Weights of a small GPT-style language model, trained from scratch on English Wikipedia: 8 layers.
Each number is 128 + 32 x the weight over its row's rms, rounded and kept within 0 to 255. Layers, rows and columns count from 0. Numbers have three digits each. The size before them is the row's rms in percent of the matrix's.

# gate: layer 2 MLP gate, 1728x640, rms 0.0314, rows 64-118, columns 560-639
# up: layer 2 MLP up, 1728x640, rms 0.0313, rows 64-117, columns 560-639
# down: layer 2 MLP down (transposed), 1728x640, rms 0.0267, rows 64-117, columns 560-639
gate64 101:117133117191110066185086127129110088087117139106141101143230148170160130116103122117082171038130103065129113200168184093119186178110174151061106134134118139112141139151197153059150089187175126125113122164082121122124169119167105087121098160
up64 100:125124174167153070149151095128150132133142138084120179106045119139189121104102143113103136098089161067117132138132196111151111149150140147155157164114078094169083132115118168164116148135178090144082163130103145163153118083145140103171119161
down64 103:124154130144144127067148101146137059125125165154106021177131159138097146132157061140128130083187125128117151170144053183122181058071164142126038137124142171102134134140147139119100146182076106121112092171135099118162173215196072088186148116
gate65 104:127124101071113077155102153198147098138109177124085111121136143167105117164111082058151129129203132099168101111198150165074166067120139136073146148184104121148077139122093118108142080148204092154138175153107110101125123172117190124113149107
up65 103:144166140109098161139110136136128153143098111123117071106120104161116101131125106096147112150154160133119205130116123114058129062163149131160174108087126091146134132181066129186144068105129102122170154191086175119106147147073158139077121160
down65 101:130129127120154111193103128129111094163155170171181167111152079096150093118099116133136208187067176090157106091093095129151124123132162165153153088105113097084147090089076101100165130105130106080106194142100064166130160136131178133178118094
gate66 100:127157135094143134142144100144096181098138210115082193149123184141186189106140102155098155142110199142107114151167147169094109071100169118184100073084127132160145139158114170159073171159180126087102158084072090095132166089061122105096178165
up66 102:107180149122188129069115150163113149101111120164086128094118145145073137143092154085116053130135158115144144144162181123129094107199127138174109141157127071138175119147133121128115119066156139079155128118141079156098142165153075116128116112
down66 104:087119146151160135093137120193125158093105139061093104118116118129149192104075114112085071125072160128146087115138087111126159104161133141131131120110112137202116088126146087131147135046126104157094090152165112145126058143147126112141143126
gate67 098:117158111186094089094095139115094113092153192156140104144191146126110172064112052116108082092070096100116167152104133124077196137178148128134124071123167146052084112141166176129136115131178120104128199168122161097108112111103136107156115203
up67 096:071133065175113163066083157138119060159160188108113050041170121088078117121126167134096111111138119127158083115137124135086128142131166163105189063152147142052118083127157165121063123180099113141129108092125078122120147167089114113135136109
down67 097:179122116088116145120198078126154178132164116089119145143119128123132130157058156133137111100165103117150106075146152105136147180086176041088086156112099106127128147126155122086160164101126175150155136132112090198138151109135112128112083110
gate68 097:106150131121108127142136045049118184122078075107096080155136123121131096150159161113146180186152046162103125141117117107159117164147115158127142091096211108075153156136108159139136093123143078182124185142174073091162127173144118128129134148
up68 096:126128127156079167064097148147162121162149174134116174121156161116149210166144108144183098185077091106190092118110108135097167099115125120154091103130146124118153086124189083115129103186172122101123132102088147117119101173140141091055130094
down68 098:102087064192122133148137178103102122115126115121127187127106128133113142055065151128085149105065132137158124096128223072109141134106180154160109169161135145134069200139116108161103189119106125121126105136098089139121162104098128090146122164
gate69 101:095141102103167150163157131160135101146110106107158084088123135103122145125157071124170079125153124105063122160170099175130175181095146125124146131126103128196137155147102127152166158147121139083124087165123164111152145156075090155125126163
up69 098:069128127103091127163118097122093130110106177101117108163101116080127086100173112062173201114095129171196102111103087096102162117135143100157112165132157145140149112106109100115097147123090080101167151097098150089158150089130184084127122081
down69 101:082135177148159154121129117115128086103125152125139088153118125151083096072085131092111134164124098132145195147091140130123083122185180136120079113102109143134129090100173224174138171095114050102148158088094144107135151107133137081119150108
gate70 096:170175121188158117151143115107134153114135129088139124150154121112036163191155152111117149149170153161149081112154178177152100158090128117101138118155116081115124158113105089176173128155099096127118108152105125118099152182108108082107058100
up70 091:138075107150099111174088173070126091099103142151111142129132174132108150126102148098109146147131130160175110114168132101166093120083101112164140083133110182092138157161129157164141045065085110135153106111114108133164113154129134070090133173
down70 095:126123144109170122128150112159133155135151120178124124081094110130128156160132122145134178108082121051144166153142131127079179125105133037146141096112164139191129163129108124175102196169140202115113067097141122051046160113100104148141129174
gate71 101:057113142180119147115098109077056132160158135074153088152190130118152139081167181116122164147128087110115111128079129191147130157083118113088094112198155069087158077146171092122114096076135159157112162043142089103153191141132140140115146163
up71 101:154109123070151084111113138135095075126099094151095113073089046110130066106113083142122149113123128175083137076148186077136115089161153098173170154135087104170054094125126124158179134106112154103145040187139103089201153066164161075175122113
down71 100:120115090112141136148106150170099158082154117115135146139144085164149159123199133166112131105117119179122143092183094123136097129145095126162134103076180136128098144106128186132164163080164144167109136107109161107139166076144167143157091095
gate72 101:073138136079141080150166115150109163134120127052044113159112115109147138115133106147212188126160134107132082097175145127086073140109095127145128157114165091138085090224095137177128077141155100090096106133135143162179086073181142101071150146
up72 103:127119178127138090123126084128046134117155116131092128077155156157117080136129127075145140119139148116195126123081141238101113152109221189137116141123171077094159137148150135115150093147173106111142193111148112172106137132091103153128100091
down72 103:190138063123118125156096158101156123092109117187209151121233106112135177135152129106081142090126151129104192135109134112127120166127168106092113135133131130147125160053107111106179144106140132125105143169124140090114117122100118192166110164
gate73 099:140180128128148140150137191029123148117115130127138181073111107151127120130148118158146135087152140181120170165111144098108124084173120134120176143099049154175176121141125130153164155144112087107114117082161096120132166117146098127135175130
up73 099:118158136141121097157082105142116143172076178123095138105066140087164146170132202147156144154177096109122112127134130093120111162098052122109184126145129122062086067118106041154117091106107127141125117071124114137140159136140150099134149167
down73 101:146142116141125067093102117147120113093135103142118074217128147222094100097119083187126136100117134144138128150161146152171111135158112144020114068119117169174141128127160187110115099169074097117124145085120105139074100123156120137095150173
gate74 105:127173119117173149120100092088158134089140170112127155133115147084144128156156182133139146102181171087092114149176147098092140174136130153090183173129152187173149148125105095097084185146111170107106130168166131188138156152089113137079083101
up74 111:107142129101114143190157156140179151120104143115147105088093105118099086090113199072109133124172132066130090074145136105094088109115114170158168134140082160170162157136101141128142146074088160102122141114134176121151076129147147129113144131
down74 108:093100097120127097144133115115107087110115147138105059127149093117094149135107178089130096155132116105105214156116111134126098151112077090109093104089100140091116131109110145089130120109133140166111172147141183141137128122132116127114153105
gate75 101:126083103072074111162165186136098127162106148067136102076073081082180154179188151184149123152122086155078096139068098110153157124113133195155118173093108167140123146131066058095140157109155109090062161181150090087124221149113100100179076103
up75 099:126085126132159093160123123156086124167125120068129124139142113074121139123134105113124077114124144112137075093181121087111137110119078188158053126142138164105142111181188091141091135226095159088101091110145113097083151164144139158080149086
down75 100:170204182092132171127150117123142076108176089133131111162149101158119108206094177133154163128075127169108124123121127113162156134132143109134129142142136168150127143121156137139157105070154092162117173142205160255059116085131174131053143129
gate76 101:124088170064129157134158072101137122143175153126107126099127147092137076132134111135165135181130151109092158147139178114095109072147156177151118163157104026167154085158112099121146073093150129113165136124145120109087139094088105176154121108
up76 098:149061064097087127111133137112149147098125113154114165093138139153118153141147144152136137154111195102127143161160128158116116109126107100104103119127142128128086175117093152097171160138164111113088131146127163154130152191160134103124138125
down76 097:116123133111137139065144115111118158168108155128129123175090120175044137123059171151178119163125129110092129169110073162150130126156100137076117149178149161156111094174155128153107107148101136117120135086140125074158115136110124144109165141
gate77 107:171189109152083121096118152077052168156104171101081138154163091106116109164143146122107191134213100141155127145148122113072117087109122164135176115138142148115119138100159142156120140130092096120107108085181134133164165083133140113179120163
up77 107:163094111166108151121092103100141105129150090120119098149135082158132106098141118131193132169177138164147128084134071134142101175115102173157134179152055133157203101176147120193120070124097109171130115103089090149077184120112077180132108092
down77 107:131055108129149143075142127083101132150113082127081127156126141145102148147096147156158135152111149133094087126206108078174144094115057103146095146173166096125145091115118113127109118141121097116097155153109162210127109139105168129139083104
gate78 098:187113114122118167163164120128181136093135091172167143097071147161108097140068138130131145173113123096080143145177144113130108103084154105070140163144160138169085162137115151205160147112111141162083162109155122172146126142211143132122176148
up78 097:059113187127122118144087107137116100103135078117132084155164136137148160131135039148070146055115148137143168114113134138068110175123146126106115124166150141108169094122076187137091167149184142136076094122167120135161152104049094150167120162
down78 099:105104102147061171153135143183092167115186090129172110137129123160039137108110148100161080126167134125129123131107112098117131121112115125152149123074139147167154115098152131140123140126128178091111148090101165089080094115134160167086227102
gate79 102:119166122137165183093116087117155157135191092108146145146101080124092142043105151092080129140134115116160125116097142086142090145061169161132133063130129098145136123119121096108148101150111101118091148107120180082118116124160126155167163116
up79 104:128142104196133131113136166150194065120151128147190136189125127100077100123155179132103147073137131089150138149175118185102160094108147152079133068173205136124112118092126167113151099102120083156114123141160196113150151144144053161149130116
down79 100:120115120098131107102158132106144082109171101119065175132120137130131153060123047088107122158133163108122092149117100191128130124125192144098135097123138086082137140151148112093095092154115115083123141148120157109144140108151165154136147079
gate80 100:089139176151120176144059131154134119108075107107085144108138106128150139138127105075090109134120137106089189105178121051089157068188124162137121152124046153146099172132135047144121165167144081103153082121160144112149157072115157174155138141
up80 108:122098118098166108145137111101140172138171117207129108152109103178119157181148188153082131093131152080147111157168057111158063112112092134133173162087130132140148133137098145098167136133114132194130202171162112182161158160145120031211137098
down80 103:198128094111197123154148156135154140133090135191128112202101131108183119193133108124102118122088095122142180162078055133153118065141090120117150109118119160188143133090136110161171110083137159133136118110141137132206147129125140128116119123
gate81 101:097123111130142090125145177076096139098155100140105109112109112093183133164163060126136130123117145198160146182124091143079171176147075116095143129179086097121088172109137126124131174105131117079096116157140160159147145067112151126195100110
up81 099:119090126213101092194163092139111088172166077148195114083100110167122116102157111123139164119104190094102130113138125157105144161129105109184107144105204145144135089096162146105138090154107150127175100135166169140129134104136110157173130065
down81 096:125122107156154114118104158119138076138152154152109161128180141074155142134086129140098166177121126147132128110149083163125120131043153113115096178191116130176160025111133113131124104159154157179130150108163088113215120125131132086138139166
gate82 093:168160102100125163099118157126166145145114161154074105160074166167065132158178172133089099138125152178124155079177161108135105140113122088164132095167177139189121112145163138153119146170145131113161153161186073100169074175195174125124075144
up82 101:132110093115092137118140107113134136145113134115153120126077149124089095173085177146105079143078158130145141094159139097174129185161153085191147100117213097137163115118116160128123104137110098158075096167162125111110090094194185176143094128
down82 098:125146138159123103078137088130124126144142078128104118088142125165150149112109153149144096124132155096157098170134159103128122153141121143135130135134075138144132106163102072127123130165099115181102151124117135122115175064127160136115121100
gate83 097:119143135080149144145150149129079104101111175119088100104172126098089139110134198140160117125120101131176145117099050175105124117175155148140075142143140127064140151137082097082124085134128140152091165101128146105114170109192103068105131100
up83 097:120102091145165138101138138163128161109131144098126113092121141154106147154104156127106166149123101138130158126130145078206163100108154093131120144177122135138159149087104107115147091087132137148082122103129063200090120103084146147119143119
down83 097:113109161159128151077102137151173135150152097094173149133119111070108205088154108113074160081068076075058135128130199113120102156146149159144131117120114038120154106124166089120178136096150155116169163111110122116059136166160148162168159063
gate84 105:145171094166130133102121097125163159085115083121133097175123136130120107113138152157101076100123115113150122125100061092085102134091092162139078123167123114129117166156133145162132092173109141107155116115098136143164133143109137137199100122
up84 102:118056113125152111174188157086098102140123144204119135111073109175149124112146150165073093078123101119099121176160160080128107135072144126155107102132094130143114094088085113146138130167162180121115142078155075151079139112134133167116134119
down84 102:110108139105064147100118115139132095141144119095098115180075159083148106110075019128145131189149121178112183102162108087143137155165152141109141128161076160074150100108156117087124150174138158090141070152111116124125139118148127163125120113
gate85 097:122162145134100151095101140126070097158120105145088102117107149115174114072186149085186122102142139143141121076126160100180124118126065142171139153104100090135143151107120124131129134049105106126127095114085071090112143126130107164157117121
up85 099:183115110140151078127121095074168156092098135158133092111132133093117134114197178130118122095109105136131130068078114149137084119114123094122091117080181172124141177072166144159136146125114155122101034100110106117090131174150108133136113221
down85 092:118152135168083123115170085133062090143123157119079116125094127105122156131119113172204055179122153139123152108137116096105132124140165148042100157116121115118164166188148128134114124126145110174152154139105071153166152129095109127125147130
gate86 103:087102186114144100107171105153146153108135089171155156175133136147134137118153148104152120162143144138111119174088187123148122143100142126145117100099118085140107138064083115128127143124066106198155168127171140185164116144122145181091139144
up86 106:107071095176155091115141167158187104157146086112111109113077162088146075052183116156124119113094130123070117150112104170156109091100134094201066075131123079112093096098139140133127182158097100137139125142150150069159117118142176200156133067
down86 105:132065147138152110112174192098083190136139111107145151095155128132148083154069111082161067077099151136166075104110143151192119053182099167166174129086140117126123085162103140081139114200151104053129126173027117044095172146116191114115104092
gate87 096:079090216143110149157185124188101079156189166111071185155150155133100174123117121120177098159108126117096110106107161115186112098101160128165134055136110117135142074127159167046174113137135121141123165138162144197155161145130151108133179123
up87 094:154119148100132121070132108108150095167145149065097195103111121100070139113120135118073126109100106114147104112088083115148159056153055127104162087046146146142099140133112119131098106140115104126110124137197131118123173162119167136070202099
down87 096:102078109143143110110141063130109147127093153119103124121189184140165140099090096127141182133149173127189113095154141176095172126106169162167132138113169123124078120105125100114176175148135150078121095174098160089044171107142119161121088063
gate88 093:160129171083162191164118096163095150144131079093170088091094125079089087144111150132142064141139125087167092122135121108141105158136162168159159136119182174176083050125144110107108060067149098126105097183134131111182147095102133120176118130
up88 096:114130150118121093174124127101114082086170166152088071081208147133127126144176128117114135141168130129136134131140178071122130100198142191092125096090180112105129121148121088122106122132157109117110158145167103204047090143182105192131084125
down88 094:141159129098071120098153126139119142122114125163114142111150136189224125072158114163165160112133106094089075100118120146157127202137166088075143133122174123137140126123157106134075070160124117167186097131187182066083137135101119100114141109
gate89 102:119101142157185090138193142216125153140182113170112150146099147176104136141138193144151144109152127185119089119129074131148123125079105092147144119144132076149113123082204153156081139186170210059161126129118090131145060085154117130157156125
up89 099:078093117131101069128124147146089199178179126167031084111133108149143060149133107127188120161118130126108119186107174104077138119172116088088141101107157160147108084149128172166060111117112117170136122110167142058092146095116148137182095102
down89 101:176157177132100166183092137123112149084081156158201132144122139153169118120169119085110121068052176128119157105108071149086164114168177117062087124153130152146198117145100081079139127138131143095130152035119184096118162133104169186101136178
gate90 098:082119197185165070119099160204133104129135125137127164141152103124128145118104116117137129153138078105133107160191116087162148145180143153115099047082127187103102091173130123178144089137142098130165154168101167129115094087101159095125176104
up90 097:131045067143124162079150138062107108181165117144177119107091107127143164097168170095096141167111130117058078090180107142148128063123113108123142116153093133120107084167126155094186124202153138168105091140210119132088152119118132119131109120
down90 096:148122163094122064134152128130115122075131168113092081096116173132100138129093130116172107092167082123159120212163100208196124174154136116115063099123165097135141097173115122108069092136131150040132120145087116173140136122104195128074127121
gate91 105:103105103156147092110099187150113102139168141181086049168103141089169146166159172157102147112127123125095107169128076119112145059126123087096143135123167140095101103119120167078133220121127133124124131165116129109119119097174061142068191136
up91 102:146149108132135132138159102178101101142164165107186158135128092104157116099160136138049077143143077160109051170153108079121124140062123105115080089194129113093106121177122062127095094129071130124091155181122149106039093127156139125182117119
down91 106:109117168085123150134085155078095143111155124125115119200109062146105135168109145105086131126124131099104174057120195074220137152098085176112108094136185181140123135090159167169140128139143101085150075158140112102088176096111100156058227079
gate92 099:110121173110062116138218132112115116149139101083107123117130149162144112119158115101172129147182116065152133096189113145077109136121083194081159162115095122154129086140136119137179124109160126045149097152110114173123143180165141129109117159
up92 096:092112135088077160122117131109144095121107168093163104120067113115158136135099108134098181110151153111137188179141115192106116131187114126124136162149085142123153115086122086109142069144153098115062125117083074079105150144180194090150177175
down92 095:137157098129131145130170065199107121153108149152154088180102132118157087124071136148118138169132101148184094128116082114130112143135127169113148121119117099106091100142132103084114113128173142189125124151159131175121133146174149117111055192
gate93 104:180186096154095206108133136145130146132179172176159136121122169096109132179175152126134126125109126134150087092158126132122116152176168110183135141124087061143104124107167111205107115096102125108196090105112070077133094157127123172124120209
up93 099:107126120127138138125125143144158099128151091085106082173116145094110167124141135164114129140151166132189157073135159133129127131093082077081111126101160129077053224125102101155148118086119123131086072181137115123160127137203134144160130164
down93 100:069118125092071084099180183128099102145080161102111142127099140126087144117069139130137138179077118157163058128189158133162076161139122110086201176127152151178151154128165159111142102121149123171129206096200219167167191112120138148120100093
gate94 099:134144114123125116076129131099115169101136153184152107139142082154153089113119105160102143103142146109154124158145097109140152122156150112081097126121078159124118126135087122129113139126124128158102145081167130178079139090142067143081108144
up94 095:185110135151089211154136061125116116132116101106118133138133150132107108116093119133154154155135106112180069131099160143135103175100122117102097155167025137110088128145113101079126094107174129168121092116142091116137065147093141095152107138
down94 100:139116165102134108131140094133114118135130142145127091160164075141144121102188089150136104103128105152109093167127129106081154131132189127104108094136197137124108122142087115099148178076110181199110123151122073124098118077132132140121104121
gate95 101:178089106136104115184155121098089135121133119193109162121163125141131110108124158176095155146162141151098132149120102213095170133146179097135192110148140121146147115117147154133111130154101105156111176158143118208112093154112151127156071180
up95 102:144088088119157113070130117163132124094102159071132090149163109081076108073190205148116169167110122154143126164173110132129136131146111101112139121075120110136159122142073062156188165103090121126108151151181116080079102143089146150080080106
down95 105:113121107136102202159089171139119137092172157137132146135139134111083108083160092159103086076164089075163100169153112127101104119076121115105160118120152159093188113184059113106114133077099155160120130109162106170116130155134131138137104138
gate96 104:164104125072122146081128153095090147201159119096097169101153133090099123153104158197084094120143128122111128084132131137149117108153126127080142140117135146135131047081150100161135097107108125088109084137089142090148130128154161152155136110
up96 106:101116140102146133087105124190136141179130147112130080185143159143079136142109145145127112123138119100179117145097157144119078090153100132121128179140120129084161128132119068141163115158111068123121086121130137120118120129093082201110138165
down96 106:127122164121143115134124159200130136106111127067128179116155144156139135115108154131140171101131106120137148102149141052165161121173230103089131190113150150088073076125099174115064110150106135123072148089192108110117138145066196132104147134
gate97 101:127146177170107064144131068147144136066113151135123118131105102134094086121164147133145115109098171139159110175163181138112140176106081118140174156062178102139114120125079129154085189061172144116179105131091214121149138085115106094085119124
up97 095:133075120132119120109130138125100131130122110102123136123175161149178086098086134207124089131099115172156198142120120078128165114131049161094154131126159131109128186128149122136113128150213177179133150107182176146116096102118168081088133143
down97 098:117126145151104129099178107117069189079112136118090203176065149106078114151129155093188139152104145146069140135163068074133170130133090083086106099155146090131110114124124059146085131107137103071142063185088175065136116097125126107146126083
gate98 098:117126167128167122164110191166161102117128057144131099161164137081173101080119184162121139114096113110150178102088089189114164149162121133135102191065137128151125049097114113115083135132092123145146117130124110169096157125095166126071117148
up98 094:181064113102105153112073106143140168115137033119161155168118071123090106159136076042130148156116099066101130169125153135141172105197113167114121137159107124175126109145087136093125132079127102148139140078144187156191121131154146115154115177
down98 095:124159134157148118163119131144151101126099152082170125163132083134156098112168152181128118130104145134168123115113151146133121132112105151145136100092148107093119081080169129126180129102137177153143132060104147151089162135106133094126163143
gate99 092:100129187169061108138089088100168119052131098130102116117072170070110128095127092156124162144131110102096142107126157151151112103124103141128093169121140123119128176130145143145146076129086143118127107178072128193148124117151080169153159032
up99 093:165143044164115108144123147138147155144124155153173128121093158156058179130096140115127150103126120123080123140138154170106118150095135177132149104156166062151080098080092112103095115101092129109144102109097145112132113138086117146172126157
down99 092:086135114093123132111099163147136090124126164155083136129146167133138104102088103131115143133171171090133123143091190199137141107215135176114073117180111113087176184132160131139143126119133174118115114148108151133177056174093168142108094112
gate100 101:105119128162147128146116124112067155165095140148106138091190152162126168155150168122141148067161153147093233138193095123151110163148119146096144146154124079155114109140126166101136125163152129169189148029143136116154111170130116104210101122
up100 112:108122141129112179168160104091132149143143092102105164156118149114124124112100165174201120129130188139133164130161065143135066128124166129087165133102145120080125092190053175110131162125161121173157145142133127073095073146144105154094128122
down100 107:095113143079116093169141134111140135159126088093073178120089117114152125159094063159241136194126158142128119102164083132081121143160106085186171075105147075118153154145084116135143089167112108109131077152113166141123095070104137105118129078
gate101 097:142142158171109116104099166154149103073124107094126168150159123144113128195200084144110122189167065168151129152053106089168171065091151120083167157092080124145065147098178165090122157168127164100056103137161135182173200114138161088132179148
up101 097:116155097098160088146098153096112175092109067112164075155190122172096164121146126125117134116070101078126126113172121144142134088097152126108100131162100177072118187040144129091089118181160144150135126137123094125123106156144103171106158168
down101 099:112131181156118176118157185149174107092123158168101115133100156093172079085083130114111077147087081113119182095146186159073105144155130116150177163150130139129110180099194108161173136156070157086143128169127172102148120155135170132137076131
gate102 101:129147139066135135212150102133141144061166088188102132076106128155107113165232161089146145101133151097107159136100158166143159146112184107095118181159160071146130119145151170080167161078137152124126119164158118087104158116192100089141088106
up102 098:159148110156186134102200147165163094092076111132115115136084120123105139099155072132179103102125154143069149113155124131198082067119106111068107116125130158086120102046105140130161182105122128103115100153110128110154143099115145140141138168
down102 100:096074150159113099115205115174135167220136134141133139078099061152172104110119135066167136129132099122153115133060161154093128199158079098104185151151051147109146165122126122182157108148173134179136116167125107162123097152107172178131162190
gate103 098:036113104143133106140126120106106101119155141173110095136104082058178124072068161144102134109118117105052106240140171160152146155120096190082104133159140106108121149105099112089139053147154139092112140177161156068134104148119164160129144108
up103 097:120136120123129198041135085135188111137129072060098139119145125128091166098114128153137148108136095170185157156103088121186105137209123150139098111124126121155130129109136143089204155126105166165122122112126159107160163071107127088098145141
down103 099:161089133090096174165135140146125176161131125122105117069127140126124115113076071120107132171155113146079100107105170125129103140143149116128158137094146104149148137145163055126096128049152108108123135221163115134075104136203166124126128102
gate104 106:113159153176157154123135189074096102132195102193104124160127122146105095151140113141090068106161098118159118176138154150105122092151105196039133158105123093096178138159152136117184129119126129149146129159125091197146143140136117110060141098
up104 100:141110115168092156136107125115169120100116141176098082152085115117103116116147180117117109193205149178147156167119187132176172103100121130133162140110116141122137134156120056112089083145063049078099142200084105110119151132134147099164159098
down104 104:119110184116129092121162081175138177109103133049113153117110105172192110044083141094147156158127099117104097146144072088123104212122180065094079140181131135138099122154107112154115115102134099124116144102126168135121099104156111117138107122
gate105 102:107115133167098109123140155170069133074129154092106129071054122049111161082163097106140105121156186188103102119128165099101150171173119091141102118126162068135138109180127127168111160101089090106086136118139149063081158102069144157182120190
up105 099:136175147151113147188085125092122111141133103162095100150128119201126147118140165167126166170131140133136167098115148112073161132191153136103172161112136126139136133127140096112142089144126171145207073088168163146121205172142157125124177137
down105 104:075101102134197126106130110152113134127067144115078100098125115117125104079128117161179169102093058190184136151119092143145159127137130089108136162084139103090126079156185146020097118165106054166149115235078130162153175164144157157132113126
gate106 105:208119151117129121206124110141146179143096149103163119096108136170122089116113111129112139179162160110078150134171124170121124129108179154152153193128064020110139142119145109172085103077125135113102161159092106104135129107152097153124101151
up106 106:087153116135116107107163109098103151145177132130101149073119187114092127102154178143158102070180152160188177134116159073123179139144147153103170121156110076098147164098141081158113094133086097079122103128055128114197089210135165125091146114
down106 108:088116170116124118120094186131099076112151101160124147169132162112101075097143162117142112136108133125141121105139149062118141119113126129069146151139108119186168107091098134141156173120125089156166112101169141133113115166111105061073196100
gate107 099:167116194101095152140026118144089125152142090126139095159171113114075156076154115120104145165159096150117146191097105069172176146133134128138106111062162104070158152066114023148135112062090056081102095164176089153164091129208159118178127123
up107 098:130133145105126077097136149182131099085157112121210120051057085202115076149154112126105127115141132136148108095143126143080125155073126149155112116125150135148083177144160183105117157137145080124129148132147086160107142139094153118190143141
down107 099:149105142131081147093153131149123146148104124155101137097170037127121158116133112139200155101111109100149130112136140123111109123202128117112135155170102116113135102123113141141133103141197135186119115071090120137155078115131200086096141115
gate108 098:097142124133165127109124095091131133074074162136175127133126137137096066117126182174127128125118097149120145129165138130115051159166113164078156104090133138123225146156137086156139141079114147111143142103105161122149169100116110119106122119
up108 103:075126173094163130154100112153117062146156097110104108082101152106116167152130121100136104130157164080154140129073135092074117092083100146140119137173124101094120129086207132162087067144165048193173104142152101113136087173169151161128132082
down108 096:122108139146150079144210130125078115155098111164152079177087139107161126168138139121113131143201144124148105138140108133184131189162129120135142118094086109100081118133123144074137092108157132115134141150108134199115127144128176124108153142
gate109 102:123144150074123115139125085165122088133160130153167122177120139107142181125156091104105101136166147112086120122119089136095163158117155167092115149087136085168055157116124124164108133144129063138163131120163164172083155161125111136145125129
up109 096:065122127099086129121146130076093166110120072084143160154117158176101151145109142140120102102154103178124110121112192133135140171131111163157087151091181103067175085107093105136137153100152159106128092101107095111100145104083094118202086168
down109 100:132145167137097120133128124163142101147069136064134105081142120142130166182166124142127105117157059068191073111117123095167135164129127134111135133159134111115149103096146068144130159120169161138104093078109152117145103173104100138128104122
gate110 101:135162110126179107064117159133170152140167122145139086162120120096129060195173128112157111133132136132159090131068177117098137140138168086104092135127088114109167143149183125096124113118120142145091119048223091180127133174130115181095131129
up110 102:132109136167068105118136120119139130111137083166114105153128100127100163094177197139131166183162164083139108117129170183041098090148166112097184129185166106088116153109078125117103139130080106122117158152114140139148025130119167073152170182
down110 103:074106086089100120083095120150131118101083117137141165165097151123145121093110104132145140109112148177149105117120115125134119080133170142113081114102103148107154157136122094088162138076129175106081065144103177089112101151120103196122123154
gate111 101:098161124141162093117175128119107107067129098193110106123132121092113186174127133182110117173099136128142116114167118105109111120144118165157086101115150095133163106074069107110168148143149105131141103128191163128133107126139120082121119129
up111 095:114111080167076160156120157118058143084089112173131197061179104092164101148116081095146170114165111163119140143169124116061128115088142162125188131129124094103187179169122110156128098124116133107110167109110128156167093137135142090120084104
down111 097:194139153138142104142126085162151124135132195162167110127118145182127118151150148124105135162114133081116092119122158091161112152104172117138125063121166113171112109141135131122164128121076117120097169225088119113183138144139106170155158156
gate112 101:155148124057102099125165112141137127142106120112109087121178122120190120075176126165153134107138133123078167146056121164116193144143142093100148118146127124103083154141128195184122128104089157147094146132115123147169187091117122072100088148
up112 103:148118113126128167104150139144148100084185136169109107116154197164090125147111091093107115090177125129084132161143109109121165123092155150120125167095164125160141128136140094153076121146144072100154118104137114167104153112088116121159128100
down112 100:134138106116069111176138135136125127101161106167108158100151070143188083185117080115117150172200098145112208141130167128084131191136116148101167167121148134170170089106173172108174158138110111151189160166183138176121150093110120063142117116
gate113 087:139092143123165171071168140077121118134166159081130095139138146163159151089096067139096131128159118171079153086102137171138120144133161094089118098176100154133155056125134113170178159159118104139152130103119094065135109120154147110133131085
up113 087:112083119123141145127103111120138107116105115148106100181149079109129128169088130094201113156156104159088112135117108111142150129120141092072123157116092071181117164131184060174112111108101111170110093135141088084148128134091163113108126111
down113 094:129103167175100130147088164033098078153117139155143113143072176106061138080111128133045096142103226098111160079097136111155090128160138139148124197114176125116156123122135173125173108162120124141156210112173114168091115137171122156131101041
gate114 097:146146135138147145148129170101167112106167073189140123031088139151111079130184066150101130175180175131107114123157135086143117137117151183105126205088110061086141137154085085103081140159117099105121161154136127141086111121087130138180089074
up114 105:128130128136042134135082141089161111107130168143138134083163154133087142149203083137129090162085086112144094171119073147113196093166059204087132113094148130091061122140137075091137108191115063149122114156070161134159079162115120116098058056
down114 102:090117122165161090158153153111098134156151151078073137054140112086123114110131148164179148187076127087115075164109117138132153108152137122169115193176162116134124136148164107121103106119129076123107124129124101170086101177146095074156067101
gate115 096:165161038120179192122084083145129177107112091095111121140059069103114078180158101121103128122103187121116132116143141112162123141143153155141157153194113097226138134129180079115135159103171129120137099100159106195171158132119118140105097181
up115 095:141075180135123147090177101140061114178146127211084160107117139137158120157121127077102109171120140159184169120166125179047119115145097082153143075086100164156093103169109153132127144099115133082074175132145169109182148157135121111134077096
down115 098:147139111064164133103090169169119140101111138125141123122098097090190192133145105081103152102094105171127142124119102141132119132046168124108133156194143161135140136172114115144164111124161140163156112166101098131117167147141113148111144080
gate116 103:093177165138121147108130082121104056164126109176100130095138182164117161155144176124104063192156168114159107195146111116124086118134099154132108109195135106197120096177131108111135127157103105193107191156183128107089118154100097150104174101
up116 105:068155135137192100121129153101096141150142130118140071084143092116128185100086128112084095140160111159152163093143126148085168152120054091128120090079108142082162158112147109153130144150148144129079114073164136095130130136138099165072171161
down116 107:079149145100106072141142123101112095111113136216044115090167133151156113114132156118119125159108141111156131133085159134182122101127116095155197116133141123159103104116102133109158169147158091146175113137134121154103182114120074079176146142
gate117 100:145133192126130147155099113131128111108147105085119146156134101151076127083148081130181145163135128080143131094124138121067091139170141127131143114145194051090159125184135130110121113178121084152159093129123137091113053168094082161055151133
up117 096:164169083192099155101137173138171082098089068114106154155090099162140125143168097118083154113099095131113144177081162089120141121134140173173183133126155100075143083118167068121125153141130121057107121112160125078099185133067173177154110083
down117 097:180089116102191080162130125121117149160080117124133147127140137135074061109093096145166084219097141080118124153063091155119068129114130161148148100111111124118170128104127146141144075120168092145153132125116136120145155154206083092092127155
gate118 093:078100119158172188099172146128057115130201131163143085097106156096124091153076113093144121173114127110065129059075096115170109140105118167088146175120134169138132164138148094113126104136139126137121164146171105146184166164156142096127133107